Weights of a small GPT-style language model, trained from scratch on English Wikipedia: no biases in attention or MLP, untied embeddings.
Each number is 128 + 32 x the weight over the matrix's rms, rounded and kept within 0 to 255. Layers, rows and columns count from 0. Numbers have three digits each.

# layer 5 MLP gate, 448x224, rms 0.162, rows 310-347, columns 56-111
209141118174133187103144085196117095231202168155114102100093120102118116102122080118080112125158111089106156144187095142222108115160126126092144116151165117123120141139
163120098101160121128119103067120115124127122156173158130124136151116123159130121089076097107090145090138121100112113095168138156143142155143122138045141138129156037168
197189053136067106119118106119063142094138136059054108131165123121177171087179092147147158181158135106102090122135072181113181138114098138178098114065181152107070043141
115177129131150152171123130146149123114147165126101162129112130143145106138142127162123105127141142150104120122101114188120151139087123107170152119125096137127111106107
112048156144137082094191097175143103190080150136093107124132096115170165116149156149129156136149112126178079153123078189120189150119211154162136137120137090156179121107
152116085116137128139110116118182144125198111136121124102133079079123113114102148148131144115135117156111136137133113122086108132143104098158099176111102145118078160137
130106096111128116128121078121108114098152122068187148111102170093177155101133136110129060186139141143162145164092110131167205099175078151140146139106124184102128094139
185140202142148136129135151128092082088195090125092056197086121154095145189114163178113139163087145252078120136194166110139102184169124120122114147184146054131164164127
151085100155124112116059116139139130114080111178146091113117135120081153120125157181133093139130151186132153116134107054157143072115147086151132096174146174130125115103
168087183175122102118159131132103163078164146140073154102160125152106124108119139072115126127130124139128052162181087140159161151147140162121109155140184116131113186143
144144137125107130111123117130167112136132147095102102087150147075125142133091154096094130128132139118171087138103146100111137180114108141168168153111130145122138145142
100089172089128184174124136118114165132121135215090133102153162118107117138137201142062058087093105167147100146099113102145120104143085156104136092186124151125136158092
070185124083174170104135088174135050103060078169184073160099173183141091158154146099119096102107111074143134139038122140156165190089161102148120073176112124105118155183
066113134149108100109130166148131156184111079133158095146134133149115143117136097085096126143205145134112101096181160096111097131179135104154137127197161154106141043105
123197115162098047115156056163163163101146216118130186173206078198134143076166129188118088122213136121117132192108132139172116147109176157136153133200161133128141182051
136150000062127158139143108089116128196118151203140156119131123056084120134094077167087117069052134129112117118172163184103162142152162162160180129128150124132075141117
096127143075150142140117127142158089162098114225092122146113123112084077111150224172142180123141112220105054181181069225158156155101126062075190088144125132096135135124
159127140157147159134156104095152160111075164125085147137104139187088134094073138107142172100168085144096116121162133122084139085103128112099126163134123123125095118165
146154076169118178141112111113129163147141116161147141101098083162147131083188091090114126074177138133146064159158151139169108124069108168133160054159108115141069119113
118090147139135172149175145090080151109122097151105158055112159128122089128107136108130157118106101133114123102141184125082140179131202134099115118108069136117135101151
085173128141113132145119149162134124127181149136122125091119075143142097115133136130127115098136149093123122160142117137131113126156089159131140118099114096158112127099
157170166138134128101134131124137172081125129139123133113104207123161114143119133056127085095094174158127189115097135127149091086146142104136059152119127134147147164179
029172134170153105127126127084173175087139075064122174150116145149083139128160126175162115167143113188115133115134114165149157153128077150131162074171165134117125072118
096103084154144126119101095119109115115111132153134092089141119088128104167127088108128128102152069081108126183135097080125176121116148117067117155072101120143153123135
128157137135139121163146141140174168091121110104137159133130188134156144160121134118141140134129121153118103149111054093168162060100096120111125115105121162109143100143
067163153057129184185140144147129101110045167188096183106103127145210136143070144207127096126160131124126098165177092212112135107174133152124166067141179143109069053100
167086134100122148125118158132134164137114139149139107101156165160158137144088139134145156149141127137104111168155118180146175116153051097122096125194131104126138116184
183130143094155073187133162139106102094096146169053125109109124133183063111174148173142178106198135138103137184130104117092180110110101140051174014074146128141096090052
112137129144130133132123120124134143116126091130163119105145133126119128122122125142144112119142143142128129155128135148124117118176112120169111127118108164113147109113
137141115136123151151173154131102127142127117134155124112140123113145091139157145155132156143116112134156118133118154126137117132141133136132124126118100126121141130137
090114095104164177140149132081118127094072124136185139149054194111106083122082178173136129130207151183128131104200153192192115137194064119129100133142086081135151108101
152134150114095158180191151126119083155114210130069129154098122149116115089184143165153183114142089100135144095170087108137129155120165153147099154196161178108134164186
133161218101149127063128136127123128067143135128165154095122175128099142096165174148121128135111039161146122144117139142105164191181151085167120129101117120122108080069
194066150150162175126105144110137133085112158094157106117118164108187109151150142129095163112129149074104087106125170114132133110132135138083127160076086107130159091170
061140091131052160106150141163153148125155134137149167055161157142103144137065144169121152084127170133090175125182114124132099134099194091135104085148161081116167094161
143156161170109156080158136142118158130140119130117102094154100124153168151128115110137147138180096098136106157122128136129114136149153158171114100134123185127122126117
092126051091104079107143128145146107110121130189187129160155174148128159158161101094095143073095120112083093143179120121115151158100114124183141125124132108116092112138
175124051138111132132223067172113133148119114107134122165136144153108060141129176107122117083116128132058084132114091170115160132124090091125091108116095108124169061152
# layer 5 MLP up, 448x224, rms 0.161, rows 310-347, columns 56-111
190212136086180132097152134154175071193169071148138090083063000032128112086118118178107125049159181086180125187152074140162101078108144157161125053084149087127078075135
155138115122121132137112058054139106173061111125119155136183166157128093122100120073109177109119200103127169129086108094145163153065184119165107148107127186129129106160
126119136066135119124179130181109113096209145086117191177132061114185079113140139196109140134098133139111160119161165137141105124185153110091050123124134068109190172130
136153124140155133153137122145132136087136163145139122134138132122166118117143110202126101106163153145091122137143129137115175166107131099173115138130106133145092104109
128112122102142158121083101106107140069136108095098196205212132111137138141106119159154107081108118135195115122165184138159131186129119117087166106121143123151088162108
070094147141154112116097093114126136113141149131113117139145137161148130077109087121141120166110136142114133094100176081162170116108123085132118124122101122135141149161
111147135087129133096121148083072129121129148141131147138104209136109216129088124131093084117072119110140163154121092127133110110132098161130119131104104145130121110161
092126061184075115105080116122166088168127140088088199070155172069192066125143110159158123125154068093139117196175139126122157150088069092126207119008110156122165088126
164115126120095064096135156125172118101068117140112145127163132092149158147110147115098136118123140139098137129115128112136136105169102140181082098154181184158164129084
113141172155134121110155098164112127071165130139132133122078095125155165068153141109105108111099150089114132134181077119120086114113139130134158147099140121122127135119
137092137112125145160107114111106148099137099152160140126113123176118109116142095083163133071075093127099139110125109146147139123135149116095106092163130132118144123153
152102155109097121165117097084102198155128075182109115148090160128137094119142189098110163030128184146094105063131117129129137122137137098078056186135090147137165172084
130115142126099181198106188142154185160110132092067131143135087116100094174116119175146172104172068157131175145151074146077122090147135168116149127082145135113098136067
073145155115113089121087121171122153180114077125170097132120118197040114136091088147098130170194194143144103060157136083177073147161156152112140124157136160154131058083
116199142165117127141140113159171121103158147108206183149191101134164151084162143155123187126170140106130103188098169172143146174109151124090113092126125123133081143071
106100196163117184110111163133121145089120096119142154087122173133193048064155181095124186161137126105143148075051136120168146103121083108064173154186065103144140084172
049144104095092158141117114185145130132120133178118080149106111064087107147111131170154170091109112164130094135197086181114135128102125110074132128198122104130119071103
153136107100137150116118135120092190124143162094089126110138149107147114121126097118155153091213107125107157108128133169098140083118101091104179146080115133131066153130
118137089137136163124112149099162146137136132155087153138097084145112148106156076081155123126124147154145127142182146152153099081074075108164150114174160086139102090064
119134157089068113121197174094126203135136056181129158116088101119122110187147158111170115103159120111133076132147182086161102127169169179075146146070070158120100143124
150128135158109116131150164133107111108106144145157111154127138112170152153118109126087126134135112137139149105116098115136153126129161131081118144164125115116147127110
139175157147145119076124097141170161123169127142084097088108193125161122168113132062124079061106187113138159099115170166163156114188163105122058186135143143107125105159
040110090150156121100137125138160124138116061051078160112155095061121112155119151140059096163092141209153113087132152106162126152120068055163147119118162138136097105086
095144125140133128119108103148116084130112116122194156128098141122177120146123127129107101147183111092136140120153101121141177077144163165094117181116099109127165092108
130095074094109111206089183102113130177127146164067076163118109106123138063124093152069087114108157110133107085092130161162100143141098169187160136181135118122125167121
159161195049139130168129075082134092129088174137071194125134220189173240177044153112127101058139128157165098141122078176070113156124186181141129083135190191135093059101
127076115133121121102108163132190195189133110201083115155156132150103108156059145154136167109132100141123108118146141112169175143164107077082130132141059133130119147133
126086144121114155096088127161144136188166124103151093145120128096108126111114091107098095103097121089167111071109134131138095174165163154160039199144084129142145163216
120145130131110158111152109148137143139132101121133133131125137136116124129153100151115122127130149122144123114142128153137104098131134106149129121125104154132121139109
119138102104134117128123125133130141134129110131124132120140124119136138114123105129143123118116122129157115111134173155144081134133102119106087104114126099133142143127
164132156137085065105129106135159123168167162125117086121184090147139147149135092110114148149076125086140118159087104068053107097090185174083117145100153195126112124126
089123143112169102117137151168115122101152104120174157096123132095161095134035129119139112121096134127102098148134136215115107114151122068187170123056107102122128088087
160161170088118096101118142208148188162103221150133211102119167072131140189101173099148086182092077129073137159072182122082131093109144132114064117075111125123169126124
156082170180186142114105117108138174111147126125145131173130208138170135167102147127121192098112128089115097101106120127114130074115110106090130139106121119136152088144
113131168158090153124092089137127162137213143141139133098099124165174127127137187169103113085140035170153103156087170055217128120096141175153218076128161049136091145147
123064125122123090174085083154138112097114135130148151150106132131145105115140135106136112097117153149127122136156123110119148082104097107065163143134125124123151128115
133093119149101152160107166119134130146159180134131149164118091184118159124206089144131124124171132069055025121138083086076103152109116120136174123123080086112094133132
102144179127191105067075140101161154128156110119150130164144147073125136160131087130149129150107100136170122101094154106211095121137139087111145132134089171122090167089
# layer 5 MLP down (transposed), 448x224, rms 0.223, rows 310-347, columns 56-111
117155126188126178120163123165097160201148191158051138111172133129143134110102076114141134085104078062105096090187089250202141164101221089128173129190126090171098086175
144095143083107220105186085103159110170102168109185185148172133158129145155163117117102132128098152160111134071141091100171112137102200136129137144125124181221140064139
108128156132171104182098101084125187151182118184164162183119201150075121137185107121098153155122120133100089088184135075108127119139089133117175063139042111043078178105
092100123109126184066130150151111118156106090169146133138094096147146140112084126139115155139076141093163110157148105091103108106112144152109168111122148111097153144152
137177104131092147143157159112172099149148149136131111109115128139105111127115138126195123126140076161072142100117133101131108132110109172192119138161154104205099146122
140138182111147111121099142097115145096118100159062123147102144140109133104119124150079139117160088124058088117179092133149106085116110116116118171157114102160095117165
117118062173148115122155129118186106173118140196074107119124073122123094180182151092127125137197119128073107115120098157142094102018132121134096141105161128080172149089
114134093104140119118145130156206087091105151134084143080173152072195116063147154098166098087176069120104119193162125077098139098069111135170131150055163163189171149081
136151158149129141122189145037087110110102144128145132128137131093149139094120112132116124136156086111141147169146125174112125138074132158088149142094138163083152094148
115112112173108134110148076150075123107153113091096162168117135128156167162088200096090149108175158127150154125145133159129159047117156132167099119119101087141089115173
147118079114113132124145127140139113108072130095103167096129161125115126126131117141122149101132132137134159164132157163103157157127166146150079164111159077070115128150
106232103110137086135133154069089158150133145103111161109086104143124126153110098180148160127130144131116187093092105129177138121072093165171160088153135080163119108168
153129170141116109079091153109054207133070141067105099092139199140118149152101124108145100145109102135135082154055135157081111173094137107146099140165120165160144099100
112140108108111177139179135135184112131187140150100096117050149079148133127127143082124252141155142154134120137091062039095158164145114155169058113083116064089094094112
161089117160149149100120074140151170141129113098050088167094083158145131105065112150144112174052126120100150140118134150192144092156119137119167143157115143067102129106
104122171174112134159161156214073102042180111110080062123145096189083144123133098114192113139101084081135203120119129110100137130146156153158198069109065154249192078113
056104116112142142093131120100120062151117118150136126092161137151149108096130138115098192135101119157120140127213134184140133158129064169115145114112191090103084158150
076116143136121098161119126127143117100136110066130149149100101066160096132166129155122091126093110132137135112097100109186127171111109142098122131114126140087118123102
174139048090146106123098154128104149101108141163175168057112175130111119169150072108170098145116076147172147087126148197160071095062124066108112188161109141038167163134
169116150118155156129195143118073133129179111095074170109136161084159161162152135055089080160166129133116095128173112220138106103109124131142104127119101156113082108170
148150157102177137134103112138108137148143151152178103148113106142109151119148115122144113112143184112093122120109135136112085127131160071195141127135132130159131146115
089148117164111109062173156167127102134116123153113122125069026180084114076104142158119156106175132129105149107134150111128133060164079145085118057107158134093041135150
111137088142182080084113183100160175180169154118079164106169131152155157150230151086151142143139169216137133114132176138090159118090111153138162086101153131000100071144
138074091174139117146151119141133158090097160128124104114114132142147172114109123123080160145131095126116148148145133141172169118117156117109134100104138119071134149130
109136149134135176115147107176139126135136126103151111084129129134108114160097126138110142185106140070076122156100104117114173115124104128111085164149111113119093177138
113167110131074161129142111063134180144146105062143092086108130068091098107150097155123173134124127079172196092100147166135142142117089102095066200218119147086141136107
149179147149096177158163139120099150123101151106107050113179115100132093130107169136054084162170133167125081144144095136088095155046120155219176127092130152011078117130
118118144159124160093114184173079123099139106135152137152110177127070164107146160127086111100155149106149102057180157123128103161116144180107048069116078122099107159080
122117127128145109125105114104121136127119140127129115136146131143143120113118154131143122123119129131111117172143125139159131152133119150121112138136129131114148138122
115104183132133146116109118111097162109142168131125124112124142131128147146149138116101125149139138125089114140123129117142136154136147130162150104138114129119115129108
178156139144125110121147115128114126175147104120121147135138091143087156141114124058035110169142131125099162086129107106104101183067117148146145156067094171247120128117
092158073120128116092166142118092114156147100125107156162142137128119137131090135179121149126111079110120152067127138168124159119109109106072084125211153098086141191177
135102169102143122077135163191141079092141160091114170124147194078144101161067186142060149097200111107144139128113086062057117181174091131150081086108142055159152123135
163121116154145133134090088140134126095100117057116163185118134140130106147110125185089163089094177140148158092125150144099162154122134128120177103135114201065119200133
083109083116139108187142130083111116089121113155186193123129199087133041120132209173064078131082096151193089139117105115146119119153143061119149101122171081164149141100
111169148097119154126143158094093149161162122147139110129094155148108134170153111148172090107128139134115126150133113142125119153103164105110153081139123128155135149121
134144060134054088083131152162170169132095114114148135173088120170140094065132123126144122065120105110088072121168126120140154153130083098173157131137108083156083154092
085154114131089118152167083140165080133086128084143131154090128143123073142086160138138168143128187158113148204166099149152113123126104121132091131110114120171099105148